Each number is 128 + 32 x the weight over its row's rms, rounded and kept within 0 to 255. Layers, rows and columns count from 0. The size above them is the row's rms in percent of the matrix's.

# layer 4 attention output (transposed), 192x192, rms 0.0584, rows 145-191, columns 0-31
size [119 118 110 110 108 103 114 107 123 107 109 113 111 119 117  94  94 100 111 102  98 107 105 106 100  99  96 101  99 100  97 102 103  95 100  99  97 108 110 102  94  96 102  97 100 109  88]
[[112 133 100 133 147 104  92 180 134 118 128 128 121 159 117  68 142 104 137  82 152 157 114  74 162 183 132 155 192 131 124 148]
 [116 145 165  95 138 194 111 169 104 128 144 181  72 114  82 132 137 101 172 138 106 119 128 146  99 174 151 129 156 114 145  76]
 [ 93 152 120 171 147 148 136 161 169 133 148  94  94 108 122  87 176 120  66  87 153 114 162 145 227 114 114 150 137 116  69 166]
 [171 149 106 123  97  84 112 134  85 125 131 166 115 146 184 189  94 142  81  57 161 147 108 186  87  99 153  80 116 212 156  60]
 [ 71  41 134 153 134 104 102 129 130 119 156 142 127 166 115 112  98 153 117 180 113 144 127 113 185 153 158 104 148 126 104 137]
 [136 146 141 120  92 156 127 141 173  95  94 130 105  93 158 141 127 113 188 113 131 110 116 144 158 135 120 159 183 180 172 127]
 [116 136 125 116 108  61 105 142 134 147 165  88 121  94 121 119  86 183 107 107 169 144 119 133  81 113 114  97 183 112 104 104]
 [148  28 128 133 136 134  73 156 115 145 155 180  83 151 102 143  94 132 111 193 110 110 111 127  86 114 122 121 182 123  91 137]
 [140 124 118  93 130 150 117  52  72 117 123  66 160 157 104 158 163 116 122  90 155 128 124 163 131 153 169 112 116 142 176 140]
 [116 104 127 159 131  80 136 144 105  58 129 130 171 127 135  86  56  96 136 173 165 166 130  65  96 122  95 165  68 143 181 107]
 [141 150 135 108 177 127 136  93 125 134 125 127 144 200 108 153  69  99 167 179  96 155 133 126 119  94  75 125  71  99 149 148]
 [118 155 130 134  85 131 144 111  49 114  87  78 118 178 163 167 136 168 163  72 175  98 196 125 127 135 176 137 144 115 136 156]
 [145 143 122 125 137 129 124  93 146 114 116 158 162 148 140 132 109 152 170 194  64 141  88 162  83 117 154 183 168 106 202 164]
 [ 88 136 123 180 144 134 231  65 154 108 121 156 145 159 160 130 141  88 151  63 152 136 143 164 142 107 142 174 122 180  83 112]
 [ 98 120 119 157 132 135 172 150 119 107  94 124 101 113 129  98 128 162 148 226 104 108 112 136  44  41 131 136 126 141 114 122]
 [123 143 144 116 120  94  86 146 142 164 138  74  73 137  75 178 173 128  98  88 170 145 139 141 180 108 141  73 139 117  77 100]
 [134 105  86 130 135  46 131 122 169 169 147 190 106 134 162 107 113 127 162 140  77 118 113 126 101 101 155 156 138 110 167  82]
 [101 109  94 158 183 115  65 157 136 183  82 164 115 221 170 126  33 102 191 121 137 165 168 152 121 105 131 113  73 161 170  75]
 [109 157 108 155 168 107  98  57 112 172 141 181 137  82 128 145 113  71 117  82 182 158  56 127 154 112 152 105 117 123 185 191]
 [130 136  93 148 126 118 134 109  71 164 108 158 107  75 110  83 160 125 120 165 108  78  93 144 197 122 135 103 121  95 134  71]
 [159 125 141 158 135 138 100  73 149  89 108 155 143 126 114  91 128 144 151 157 178 113 196 126 101 150 105  97 135 133 111 159]
 [115 131 132 113 144 128 139 149 178  94  58 195 124  92 130 102  85  68 137 141 127 100  75 204 180 121 115 138  98 103 143 138]
 [ 99 121  83 189 203  74  95 165 138  96  89  95 136  98 127  78 107  97 182 115 145 194 139  85 139 122 194  88 166 133 201 120]
 [139 168 199  91 104  92 143 151 122 108 154  79  92 145 125 151 112 115  70 159 152 148 136  90 174 110 128 106 111 152 153  70]
 [ 91  80  82  86  99 128 130 176 158  98 189 122 167 170 114 140 124 163 106 132 160 151  83 142 145 152 102 102 107 146 109  86]
 [125  93  63 145 119 125  97 164 157  85 155  95 144  88 104 153 169 131  97 153 164 119 106 139 105 152 207 120 134  96 140 152]
 [137  96 128 117 119 167 147 156 141  73 153 160 100 202 140 129 172 162 139 100 132 176 119 133 119  81 108 115 155 144 102  73]
 [193 121 140 200 145  96  96 116  71 147 160 106 119 142  98 141 116 100 187 112 105 142 129 174  97  95 114 127  76  94 135 158]
 [113 125 103 116 146  57 106 113 107 146 140 122  95 153 108  77  79  95 102 147 160 103 103 111 107 108 126 125 155 170 120 159]
 [115 160 137 130 128 143 139 113  83 154 181 104 119 129 108 131 190  72 115  93 127 101  78 116  79  81  68  88 144 156 132 147]
 [123  78  85 132  66 143 125 129  95 178  53 132  83 168 134 130 104 111 139 104 132 107 104 187 125 155 112 185 108 123 118 104]
 [132 124 150 109 151 143 187 115 140 149  93 146 115 174 195 171 120 164 157 114  83 125 154  92 148 106 134 153  41 128 170 157]
 [185 108  88 178 128  88 137 102 140 148 106 118 162 141 128 176 134 115 190 140 113 177  61 126  70 102 136 182 155 128 120  87]
 [ 94 171  79 104 106 102 165  73 133 163  99 164 117  80 119 119  83 108 129 108 143 140 109 156 170  70 116 132 193 186 173 176]
 [118 127  76 160 119  95  86 139 131  95 150 121 121 102 105 127 164  64  99 151 125 158  98 153  94  62  67 161 118 126  54 215]
 [ 67 124  99 127 121 152 120 172 104 126 106 135 131 122 143 147 155 151 179 110 166 150 136 130 162 163 125 185 145 109 118 122]
 [156 130 102 154 135 116  94  92 112 156 106 138 147 118 119 126 145 117 100  90  84 135  86 132 146 203 162  94  74 185  90 167]
 [136 113 107 133 205 111 114 122 160 133 119  57  94 140 149 121 127 103 157 117  83 103 146  86 136 122 157  74 115 144  87 138]
 [103 141 172 137  97 109  93 139  74 154 109 117  78 186  78 176 123 155  44 115 130 125 111 131 128 130 129  92 168 151 152 156]
 [184 168  91  74 109 126 133  58 100 115 125  96 109 211 186 155  40 121 141 163 137 132 111  56 100 120  81 137 164 170 157 113]
 [138 114 136  99 184 129  92 119 103 127 151 134 129 132 118 156 117 135 145 127 143 145  99 147 136 172 130 180 154 154 137 106]
 [105 143 118 123 113  87 148 134 108  67 185 150 161  85  77 143 128 140  89 165 123 144 178 109 150 122 140 139 190 116 155 168]
 [120 137 139 122 146 141 148 137 164  88 101 171 104 183 106 137 137 147  95  75 117  95  59 154 112 159  99  75 130 137 140 183]
 [164 158 101 163 126 143 160 143 112 125 191 141 129  95 136 148 157  98 122  85 124 129 144 104 193 114  62 123 123 113 140 118]
 [135  63 121  80 156 130 139 187 139 138 144  58  93  71 152 133 110  88 109 121 151 111  84 132 158 193 107 151 106 139 165  71]
 [147  77  97 108 168 147 149 101 165 162 107 170  92  69 142 136  97 148 135 140 135 142 119  92 125 112 151  80 137 120 133 122]
 [197 113 115 164 130  77  80 113 196 138 102 187 161 117 131 189 154 123  93 127 116 103 138  95 122 161 165  91 152 124 111 106]]
# layer 4 attention value, 192x192, rms 0.0462, rows 146-191, columns 0-31
size [102 101  98  94  93 101  95 106  94  96 102 101 106 103  98  94  91 108 105 102 107 102 104 102  96  94 102 100 101  96 104 107  93 101 104 102 110 105 103  92  99  99  96 101 114  89]
[[199 148 125  94 116 145  63 138 118 178 113 149 138 148 110 120 114 150  81 123 123 155  75 178 133  97 107 127  99 149 157 144]
 [111 132 116 139 146  72 119 158  73 114 152 143 149 129 140 153 135 137  79 170 173  85 123  83 136 150 136 133 123  92  93 128]
 [ 77  80  97 105 106 157 178 125 111 170 105 126 111 132 147 142 174  78 156 140 128 101  99 121 120 107 124 168 167 140 135 169]
 [143  71 148 195 127 142 120 149 169 117  84 151 148 124 105 126  88 122 127 116 110 119 108 117 132 114 130 164  96 116 145 109]
 [162 129  91 125  92 150 141 143 150 108 133 184 123 228 128 112 164 147 159  69 107 104 108 111 173 142 158 161 144 108 184 150]
 [102 119 167 102 140 158 146 124 125 157 149 148 159  70  64 203 115 119 115  88 122 199 161 128 102 103 119 135 155 163 119 158]
 [110 125 114 163 130 145 155  90 129 103  62 136 104 134 162 107 107 112 114 151 124 147  66 129 140 133 105 130 135 136 107 153]
 [152 142 126 123 182 146  86 143 144 167 136 121 116  80 125  96 109 137 156  82 132 137 135 151  94 118 118 153  87 201 128 114]
 [148 158 106 122 152 104 138 127 154  89 187 141  92 150 132 111 102  69 107 114  85  98 127 173  87 129 177  82  85 161 163 127]
 [171  73 170 119 133 175  71 112 233 185 134 133 117 145 166 127 161 139  73  89 142 110 128 189 106 165 102  44 144  98 138 133]
 [111 116 105 154 178  67 114 133 154 169 116 111 156  87  49 167 103 118 143 128 110 122 164 137 122 119 150 125 119 121 181 130]
 [169 127 101 117 127 104  86 157 107 128  90 148 131 132  80 127  96 189 153  97 125 133 121 127 122 151 175 142 132 160  88 118]
 [170 139 134 161 134 150 109  95 156  85 106 144 196 101 148 174 122 133 135 124 108  77 102 146 127 102 182  80 133  96 150  79]
 [124  70 102 178 160 125  84 122  90 173 135 113 136 110 141 147 104  27 133 143 138 175 163 158 179 128 147 125 153 113  90  75]
 [113 135 109  82 102 129 168 157  95 169 115 136  93 148 126 190  98  69 133 160 133 102  68  86  65 200 100 139 158  92 137 147]
 [109 147 173  89 108 134  74 179 141 152 146 115 117  89  83 125 129 121 112 124 223 135 160 100 104 120 107  62 128 175 159 199]
 [117 158 143 166 123  95 180 160 130 178 160  74 145 116  79  97 143 152  59 124 135 150 151  81  94 167  99 151 123 123 175 172]
 [147 121 142  82 133 171 171 158 115  95  95  88 126 189 132 136 195 217 132 107 162  78 182 119  84 165 133  86 170 147  83 137]
 [124 122 100 144 115 184 106 159 159 167 120 148 154  62 148 101 100 111 118  96 158 120  97 188 150  96 192 135 116  93 152 138]
 [ 56 137 113 107 162 124 113 136 124 128 181  95  59 164 107 120  52 170 154 105 139 115 135 112 141 119 184 101 108 149 114  77]
 [132 134 160 164 149 137 107  82  85 141 169  47  98 126 104 148 141 228 156 175 132 137 137 128 105 186 118 102 155 174 137 181]
 [128 111 121 138  51 151 105 140  63 136 163 145 108 167 120 124  91 171  69 113 193  73 117  91 104  86  70 162 132 139 116 115]
 [ 56 101 137 133 109 159 139 168 138 121 164 147 177 133 103  59 177  97 170 142 141 113  96 145  91 155 111 147 144 106  78 146]
 [112 105 157 147 149 104  87  50 147 193 105 106 126  82 151 150 126 113 125 171 105  97 172 113  74  90 183 127 143 174 126  94]
 [125 116 160  90 160  97 137 133 206 123 156  94  95 179 161  37 184 120 168 126 186 151 128 177 118  38  64 141  98 197 167  88]
 [122 122 125 189 173 119 143 107 127 156 107 142 181 118 140 120 121  80 173  84 121 111 120 125  80 113 145 172 190 110  89 131]
 [142 159 161  83 115 146 137 156 117  98  94  70 100 155 199 132 101 131  93 159  92 141 154 152 136 108 137 103 126  70  91 115]
 [121  67 176 105 107 120  99  98 100 153 159  69 125 113 156 165 179 194 127  79 136 128 120 148 126 161 137 164 124  90  76 179]
 [161  87 150  87 139 143 160 117 195 155  62 158  73 161 155 165  82  94 132 172 164 124 140 150 169 123 121 154 136 107 120 132]
 [128 197 153 187 161 131  55 138 100  54 117 124 171  84 115 117 225 148 142 116 101 153 106 111  89 124 116  99 175 118 134 122]
 [ 96 141 115 130 135 159  30 157  81 140 146 119 108  86  93 135  93 111 102 129 132 150 109 113  95 188 124 152 195 191 109 153]
 [ 92 127 136  96  96 138 139 141 123 132 142 121 149 134 108 102 156 152 118 130 141 113 201 141 116 124 137 113  78 109 119 195]
 [ 63 141  55 149 149 139  91 124 148 127  88  75 112 154  93 105 173 176 178 114  91 111 144 149 115 177 216 104 141  70 113 102]
 [102 167 174 138 141 108 111  46 123 120 114 162 128 151 156 138 139 118 111  78 159 118  95 136 166 130 174  94 139 136 101 140]
 [185 145 115 134 108  98 156 113 126 105 189 120 153 169 115 138 123  84  58 123 123 124 119  83 139 166  70 143 113 104 138 157]
 [150 135 141  95 119 153 128  93 153 169 128 103  84 113 151 132  63 148 170 123 165 153 163  88 137 132 126  87 104 163  85 160]
 [115 148 107 115 103 124 121 161 154 178 183 103 176  74 139 159  80 139 100  83 120 136 122  88 125 128 110 122 171 125 124 148]
 [146 139  89 114 126 105  66  98 128 107 135 120 127 162 173 140 212 108 151 123 119 117  77 105 116 148  91 207 185 108  62  95]
 [114 134 117 113 131 114 162 155 102 152 115 192 149  96 148  58 115 119 138  61 115 104  90 168 122 146 155 110 125 163 102 127]
 [119 146 130 139  67 136 118 111 133 153  98 190  85 129 128  55 149 149  89  76  76 126 154 122 174 116  94  92 123 128 125 139]
 [151 120 131 158  78 128 165 143 152  87 100 116 162 166 157  65 136  68  88 157 104 136 117 139 149  99 124 129  90 100 195 137]
 [129 159 158 117 150 111 127 131 176 126  81 195 207 148  88 143 115  83 122 153 159  35 139 106 142 114 129 142 145 141 116 109]
 [135 154  75 102 180  88 109 138  49  68 122 103 173 173  72 170 140 100 105 169 169 107 114 153 130 122 159 116 111 120  47  90]
 [154 116 154 128  68  90 168 160 137 117 123 134 160 179 139 128 132 153 139 117  55 165 207 202 125 128  92 105  71  95  94  62]
 [109 167 205  77 141 110 103 159 138 145 122  56 117 148  89 122  56  85 112 157 134 118 127 139  82 174 131 151 118 118 115 125]
 [124 159 156  83 171 170 124 145 122 169  83  46  98 104 141 163 120 125  98 172 134 201  60 126 134 161 162 176 118 118 119 140]]
# layer 4 attention query, 192x192, rms 0.0485, rows 160-191, columns 0-31
size [ 96  93  95 100  97  91  89  91  79  96 105 111 112  98  99 104 109 108 105 109 107 106 109  99 106 110 110  95 106 103 111 106]
[[188 116 141 137 120 127 106  97  92 126 118 119 130  68 134 113 139  98 133 196 146 188 154 181 171 126 139 114  65 108 135 183]
 [164 127 106 112 101 134  97  88 111 118  93 153 139 191 131  80  57 183 136 170 188  91 153 168 150 125 110 153 112 125 189 145]
 [ 77  89 148 102 116 163 129 117 168 156 108  98 100 182 107 105 169  92  96 127 117 140 156 133  94  79 134 150 188  44  91  66]
 [188  90  95  85 152 115 111  74 158 136 152 182 109  87 167 153 135 134 147  79  62 148 132 127 115  58 117 108 139 116  76 148]
 [162 119 148 123 144  87  92 132 123 188 158 124 198  56 151 130 110 118 146 134  69 162 164  98 157  87 107 131 144 130  84 204]
 [ 91 159 166 181 125 126  86  89 123 138  97 123 111  45 121 124  41 199 149 113 149 139 135  77 125 208 123  98  68 173 152 138]
 [131 124 148 101 166 156 209 116 141 147 120 168 112 119 145 149 109 151 146 138  28 144 105  57 144 154  79  99 147 102  97 153]
 [111  81 127 154 129 122 131 118 139 132 162 117 126 100  63 148 179 147 176 107 122 181  99 162 110 128 101 150  98 143 150 113]
 [176 111 119 167 166 114 147 110 132 126 137 156 207 100 139 189 160 132  92  97  33 143  96 136 119 128 153 123 113 169 147 127]
 [164 125 119 116  75 108 120 139 120 113  46 124  82 124 122  77  96 113 115 112 212  58 112 128  97 154 164 111  80  90 178 132]
 [164 138 152 137 123 123  99  81 130 170  37 157 151  77  92  81 166 125 126 123 151 138 167 116 115  88 155 126 156 141 157 108]
 [ 92 169 127 104 147 153 116 119 172 155 197 125 120 118 101 113 121 123 137 156 161  92 129 175 121 153  82 167 116 133 114 197]
 [108 100 105 108 177 187  84 162 195 123 151 114 165 169 115 168 197 138 143 215 195 139 151 174 106 139 108 150 126 152 128 116]
 [178 165 216 107 107 109 145  77 150  90 170 163 167 131 164  73 145 106  94 152 119  63 142 168 129 119  99 134 113  98 156  72]
 [141  81 131 104 157 137 115 107  91 100 125 111 119 155 174 175 122 130 144 115  76 119 204 118 128 133  74 112 167 126 131  84]
 [186 150 131 126 103 121 161 104 162 145 145 141 166 131  67 120 132 112 161 105  75 119 148 183  51 100 143 161 135 130 117  91]
 [145 128 117 135 205 155 130 115 127 159 180 148 156 129 141 135 138 144  82 111  72  88 166 177  89  89 170 135  97 138 112 147]
 [153  93 123 115 120  77 153 160  93 129 134 192 154 129 147 162 119 141 103 160  77 148  88 149  93 139 137 116 165 150 106 124]
 [129 167 173 102  78 131  85 116 128 129 175 163 114 125  94 161 110 171 135  97 171 140  79 128 101 128 104 167 162  83 139  92]
 [ 87 144 116  63 167 149 133 121 121 137 157  41 108  77 112 143 132 156 121  93  87  86 115 149 105 129 135 143 138 157 125 128]
 [101 102 153 136 114  90 104 113 154 110 108 181 169  99 113 132 143 108 164  88  96  81  93 145 141  96  78 136 154 135 187 105]
 [107 136 123 111  60 187 138  85 111  69 164 102 126  78 128 143  97 169 132 138 100 116 162 127 107 141 100 100 147 124 131 155]
 [110 177 164 144  80  97 113 166 123 150 116 136  99 108 170 134 139 133 183 162 132 105  88 114 157 112 101  95  91 184 102 134]
 [120 121 165 208 116  98 183  92  76 187 112 105  89 132  62  53 139 173 130 157 123  88  87 183 100 116  98 205 143 112  93  92]
 [132 122 100 184 163 139  90 167 169 129 194  99  35  85 137 114  91 101  97 135  67  84 106 127 178 184  79 125 121 140 139 195]
 [110 149 161 169  45 166 156 140 119 135 139 123  82 140 113 165 102 148 104  76 136 155 138 155 107 138 138  97 173  74 134 106]
 [124 101 152  99 138 122 141  98 170 139 105 152 177  95 142 133 154 157 161  85  84 123 136 110 132 158  83 107 158 137 145  75]
 [135  94 102 155 117 132  82 118 172 138 162 151 119 120 137 149  85 104 110 121 153 139  66 104 164 149 132 149 123 152 109 122]
 [125 174 144 156 116  68 164  88 108 130 171 143 185  78 116 147 146 141 164 125 112 182 104 103 126 137 148 109 182  95 140 199]
 [151 204 114 144 103 123 120 107 145 123  70 204 149 132 179 167 145 151 160 127 113 177  59 130  90 153  92 107 127 134 140 121]
 [130  67 139 135 129 152 117  77 146 127 102 135  95  48 147  93 156  94 113  98  71 170 137  75 147 159 154  80 146 121 139 142]
 [177  81 166  92 164 155 113 126 117  91 145 140 149 168 149 129 133 145 105 128 110 112 129 105  92 204 137  57 139  98 159 158]]
# layer 4 attention key, 192x192, rms 0.05, rows 160-191, columns 0-31
size [ 90 100 111  90 101  94 100 107 101 112 104 116 112  98  96 102 108 107 103 110 104  99 109  94 107 102 110  94 100  97 106 108]
[[ 62  57 106 200  67 129 158 167 139 135 109  94  92 122 106 207 123 148 134 111 172 132 122 109  65 173 131 162  77 150 143 104]
 [145  65 101  85 138 104 131 128 106 142 207 156 108 138  94 176 162 148 145 134  90 146 133 138 117 115 100 123 189 140 117  83]
 [108 142 162 195  66 112 162 181 113  86 134  56 139 115  89 172  68 134 139 145 176 109 164 136 159 163 173 175  95 110 166 131]
 [149 100  82 174 107 159 154 160 131 142 126 128  74  78 122 153 110 108 139 148 119 152 175 133  46 119 149 108  87 118 166 136]
 [ 97 153 111 160  71 179 169 100 169 118  72  88 140 112 133 151 142 112 105 120 120 135 163 101 150 122  61 122  65 131 158 160]
 [ 95 114 152 138  88 127 131 100 138  95 137 113 175  49 129 135 142  77 144 131 137  63 139 189 135 176 149 193 143  98 121 123]
 [164 118 107 122 104 116 108 137  94 133 109  62 112 155  95 161 118 109 111 177 136 130 127 119 162 133  79 116 103 121 125 140]
 [108 116 153 118  90  88 128 167 136 126 157 144  97 157  99 126 152 144 121 108 140 122 101 132 109 157 171 184 168 127 112 113]
 [144 131 165 144 106 140 136 192 134 142 147 109 150 116 152 126 120 116  82 107 152  94 122 134 160 159 152 134 179  91  70 103]
 [127 101 118  56  76  96 124 123 110 137 197  84 174 171 149 123 200 124 151 149 132 194 105 125 134 162 148 125 175 153 115  57]
 [137 112 124 117  77 145 136 146 216 112  89 108 104 138 134 117 144  91 149 130 120 146 113 132 132  84 153 126 144 172 175  62]
 [ 50 144 182 114 145  85 110 159  95 129  91 133 130 107 110  90 156 143 122 101 150 103  60 120  98 130 186 145 101 156 135 111]
 [ 65 192 161 132 124 182 128 136  81 114 114  97 162 146 158  87 142 120 116 131 155  91  74 158 120 105 147 100 173 105 152 198]
 [185 109  63 187 109 139  87 130 153 144 140  66 107  90 105 172  91 121 105 117 113 148 121 113 164  74 106 158 170 134  53 112]
 [157 110  88 129 125 176 102 172 140  95 169 107 152 117 142 112  83  74 148 142 181 192 133 104 131 123 137 131 136  60 114 132]
 [169 110  67 125 154 137 109  87 148  68 136 128  94  84 115 149 143 122 163 152 106 111  98 209 184 182 156  80 206 187 112 116]
 [155 101 191 179 150 127  82 119  71 154 108 136 116 141 113 136 127 122 120 113 133 133  93 202  85  71 142 203 113 147  96 125]
 [118 101 142 147 161 117  74  80 129  77 136 149 116 110  88  96 120 131  97  92  99 135 121  98 123 109 105 168 143 138 133 114]
 [110 144 157 128 151 159 160 111 170 155 118 121  97 145 137 155 153  74 156 173 147 152 139 134 126  71  71 144 153 159 167 160]
 [127 114 170 169 202 149 103 151 178 117 111  96 100  86 149 154 119  93 127 101 130 131 146 178 117 125 138 150  74 116  99 182]
 [135 145 145 138 126 130  85 122  76 154 103 173 138 165 122 103 113 101 124 127 106 160 111  92 161 186 151 204  87 164 178 121]
 [139 111 116 163 161 117 157 175  90  76 127 147  70 106  78 170 111 113 105 196 172 121 161 150  24 127 121  99 137 159 163  96]
 [136 155 108 109  85 141 184 133  84 100 180 132 128 129 135  91 163  82 170 116 123 132 173 158 127 154 117 140 143 152 168 128]
 [174 129 105 121 126 119 198  99 192 172 111 155 105 110 101 172 102 117  94 159 110  80  84 158 147 144 187 126 114 156 107  98]
 [109 115 140 136  81 131 138  93 142 186 163 138 156  86 142  73  77 112 138 163 104 156 100 149 101  91  80  73 102 100 148 168]
 [131  60 108  76 166 181 173 140  56 117  99 100 105 142 137 126 124 135 185 125 176 139  94 152 150 120 109 138 143 108  72 120]
 [169 155 126 129 166 157 121 148 131 181 112  77 126  78 109 152 153 109 114 135 152 157 165  67  68 123  72 122  90  97 129  92]
 [116 111 154 125 167 187 122 160 191 195 139 130 138 169 123 108 102 129 154  78 106  54  87  53 176 157 155  98 213 130 152 185]
 [119 153 171 135  89 119 126 110 145  68 135 182 101 117 140 148 168 142 118 166 203 132 145 111 154 117 188 103 134 185  95 121]
 [140 112  69 114 141 169 149  95 117 119 151 165 110 141 105 124 136 109 141 121 145 124 179  88  88 142  78 173  93 130 150 109]
 [ 88 123  99 134 113 150 174 156 151 124 161 128 168  82 128 127 150 127 122 111  38 159 180 116 142 135 105 145 115 112 162 121]
 [186 116  97 100  75 189 115  89 145  98 131 166 134 120 152 145 139 105 114 126 147 129  65 102 105  87 119 105 135 135  98 102]]
# layer 4 MLP up, 768x192, rms 0.066, rows 0-21, columns 0-31
size [103 106 101 106 105 102 101  96  91  97 102 101  99 105  94 115 107 100 113 101  95  96]
[[160 120 123 152 153 194 112 179 174 167  94 144 107 104 108 137 126 108 106 170 135 166 111  47 131 133 165 167 101 171 194 115]
 [112  58 144 139 147 129 110 140 136 177 114 188 106  94 100 137 164 116 118 122 100  96  85  90 143  92 117 130 107  87 162 138]
 [145 153 125 126 132 105  73 101 135 116 121 142 154 148 171 117 141 152  14 122  70 123 157 163 183  35 125  71 181 123 121 148]
 [131 205 147 127 146 113 149 124 152  92 126 146 119 144 165 139 112 112 168  99  95  87 111 101 122  41 124 123 125 132 113  73]
 [184 206  45 108 151  90  81 135 147 151 120 180 127 111  34 164 151 201 173 111 140 114 117 187 115  74 145 123 117 122 143 131]
 [110  96 141 100 165 126 139 154  91  89 151 132 170 144  98  77 143  96 114 139 193 157 117 133 108 131 134 100  99 118 160  94]
 [150 168 117 201  68 129 142 148 102  80  47 110 140 111  83 166 100  78 114 130 133 117  81 122 115 155 102 131 118  68 165 124]
 [137 155 114 161 176 150 106 121 140 132 127  84 138 129 121 129 103 167 176 111 169 116 120 141 124 183 150 119 176 178 182 115]
 [111 127 102 162 131  99  84 130 152 182 125 178 135  64 119 141 145 130 144 116 116 169 155 160  88 126  63 108 143  86 102 173]
 [ 89 132 159 147 137 109 190 187 117 154  84  61 133 137 105 153 176 136 198 120 154 152 169 113 123  94 149 130 167 146  91  91]
 [157  90 138 139 150 125 117 124 169  96 144 126 147 183 161 166 144 118 190 157 182 108 175  85 104 152 142 200 123 169 155 113]
 [135 172 177 132 161 170 159 132 120 166 132 139 124 113 147 167 116  99 154 120 147  86 107 122 121 115  67 114 136 116 165 118]
 [ 69 123 182 124 106  93 132 157  92 120 203 110 193 209 203 170 127  29 112 135 114 154 195 143 162 160 112  96 123 101 154 126]
 [208 167 150  85  98  56 132 175 152 144  84 107 174 180 132  99 149 121  74  99  71 143 122 113  73 105 134 121 146  79 134 150]
 [117  67 139 142 146 146 147 141  99 116 153  88 153 169 136 155 152 144 154 123 118 150  92 127 123 110  86  95  61 105 120  92]
 [150 145 108 164 156 153 116 162 118  95  90 142 128 157 157 149 158 183 126 126 153 112 153  83  91 135  51 164 114 187 118 167]
 [122 105 100 125 149 159 159 112 105 122 125 216 105 104  91 121 123 176 100 158 165 114 143 111 132  87  53  85 129 135 163 134]
 [161 130 160 158 147  85 122 100  77  97  94 130 121 109 120 131  58 100  96  99  88 131  88 145 154  85 158 161 146  99 135 122]
 [107 147 146 145 154 161 139  91 125 140 129 187 115  87 143 146 146 125 175 134 122 111 154 182 138 101 116 142 157 142 122 115]
 [101 148 146 111 146 106 100 134  51 112 130 166 148 118 111 144 129 114  96 137  53 130 154 132 154 122 108 106 164 164  78 159]
 [121 143 118 116 188 131  55 166 146 123 182 138 162 113 110 131 154  84 144  86 169 164 114 104  86 101  73 106 114 108 109 115]
 [121  80 115 144 135 172 113 120  86 108 127  72 210 144 124 171 102  98 161 109 156 144 134 100 139  94  98 133 111 177  75 164]]
# layer 4 MLP down (transposed), 768x192, rms 0.0953, rows 0-20, columns 0-31
size [101 121  96 103 106  94 103  86  85  99 103 100 102 102  92 107 107 107 106 110  95]
[[ 65 137 164 131 124 112 159 123 189 127 119 104 168 144  74 124 150 157 111 126 104  95 151 113 168 127 111  78  50 172 180 117]
 [ 97 115  81 151 103 117 159 136 108 176 120 111  78 159  77 142 126 108 196 105 186  98 113 157 139 176 126  74 128 114  36 154]
 [139 108 136 161 138 139 116 143  95 144 131  94 133 119 153 109  75  83 105 152 131 140 181 166 192 148 106  95 101 115 107 130]
 [135 157 135 125 182 136  94 114  72 144 144 202 130 147 150 146 199 107  98 161 178 126 128 169 139 176  91  97 148 145  76 169]
 [141 102 171 176 137  90  80 164  72  66 182 162  77 125 101 102 128  30 132 121 115 163 137 174 135 129 159 125  91 127 139 117]
 [154  81 141 107 161 111 157 158 148  95 150 150 153 124 142 137  91 171 139 162  88 129  93 136 174 155 109 154 113 112 190 118]
 [111 140 143 148 195  69 119 142  74  84 106 159 154 133 112 171 110 172 135 110 125 193 151 114 102 126  81 150 147 156 134 126]
 [113  93 112  67 107 108 194  85 172 140 105 102 102  89 134  92 113 109  86 198  94 127 185 122 133 159 190 160 101 175 168  77]
 [124 133 129 100  52  89 139 130 104 122 141 137 163  88 155 100 122 133 154 171 163 164 103 131 118 165 145 105 116 187 188 108]
 [ 58 103 117 124 170 121  81  56 128 112 173 146  87 144 156 161 156 172 115 131  91  77  90  86 121 192 129 158 144 142  95  97]
 [ 89 150 146 120 101  73 105  92 141 105 147 154 133 129 130 142 198 165 103 145 122  52 136 103 156 135 159  77 131 143 114 153]
 [ 90  94 112 156 126 119 146  68 151 118 127 143 105  93 111  95 139  93  95 152 141 126 168  88 122 130 135 219 138 153 184 172]
 [ 95 159 123 140 123 131 114  85 102 106  77 152 172 126  94 190 173 105 144 172 126 172  58 141  92 120 121 152 175 115 219 157]
 [131 144 127  70 153 138 132 180 118 176  89  96 138 155 121 138 140  27 160 146 154 199 182 107 122 123 123 162 165 118 186 134]
 [193 173 136 102  94 100 147 136 134 157  94 114 101  86 120 108 114 169 136 136 160  53 214 146 165 187 145  94 126  96 132 135]
 [146  79 111 122 109 115 125 123  59 139 129 107 168 101 150 126 125  74 121 117 114 135 101 161  66 136 188 146 118 146 111 100]
 [ 96 137 115 110 152  83 105 136 136 130 169 172 135  98 154 191  95 158 134 127 125  73 170 111 168 171 112 121  99 113 121 118]
 [173  92 113 146 171 167 183 154 138  71 126 168 164 140  94 188  61 130 126 123 153 121 129 115 218  97 135 101 102 154 102 119]
 [148  73 239  95 112 129 134 136 169 119 121 150 169 100  77 138 107 141 130  96 134 133 173 143 134  88 123  72 144 126 131 157]
 [133 111 107 107 103 117 137  90 135  49 197  79 182 109 106 103 142 154  99  95 113 146 152 122 161 152 154 133 153 172 117 146]
 [167 133 133 155 145 121 140 103 140  75  91 124 117 122 130 118 145  85  92 134 124 103 146 136 114 204 128  95 156 145 152 132]]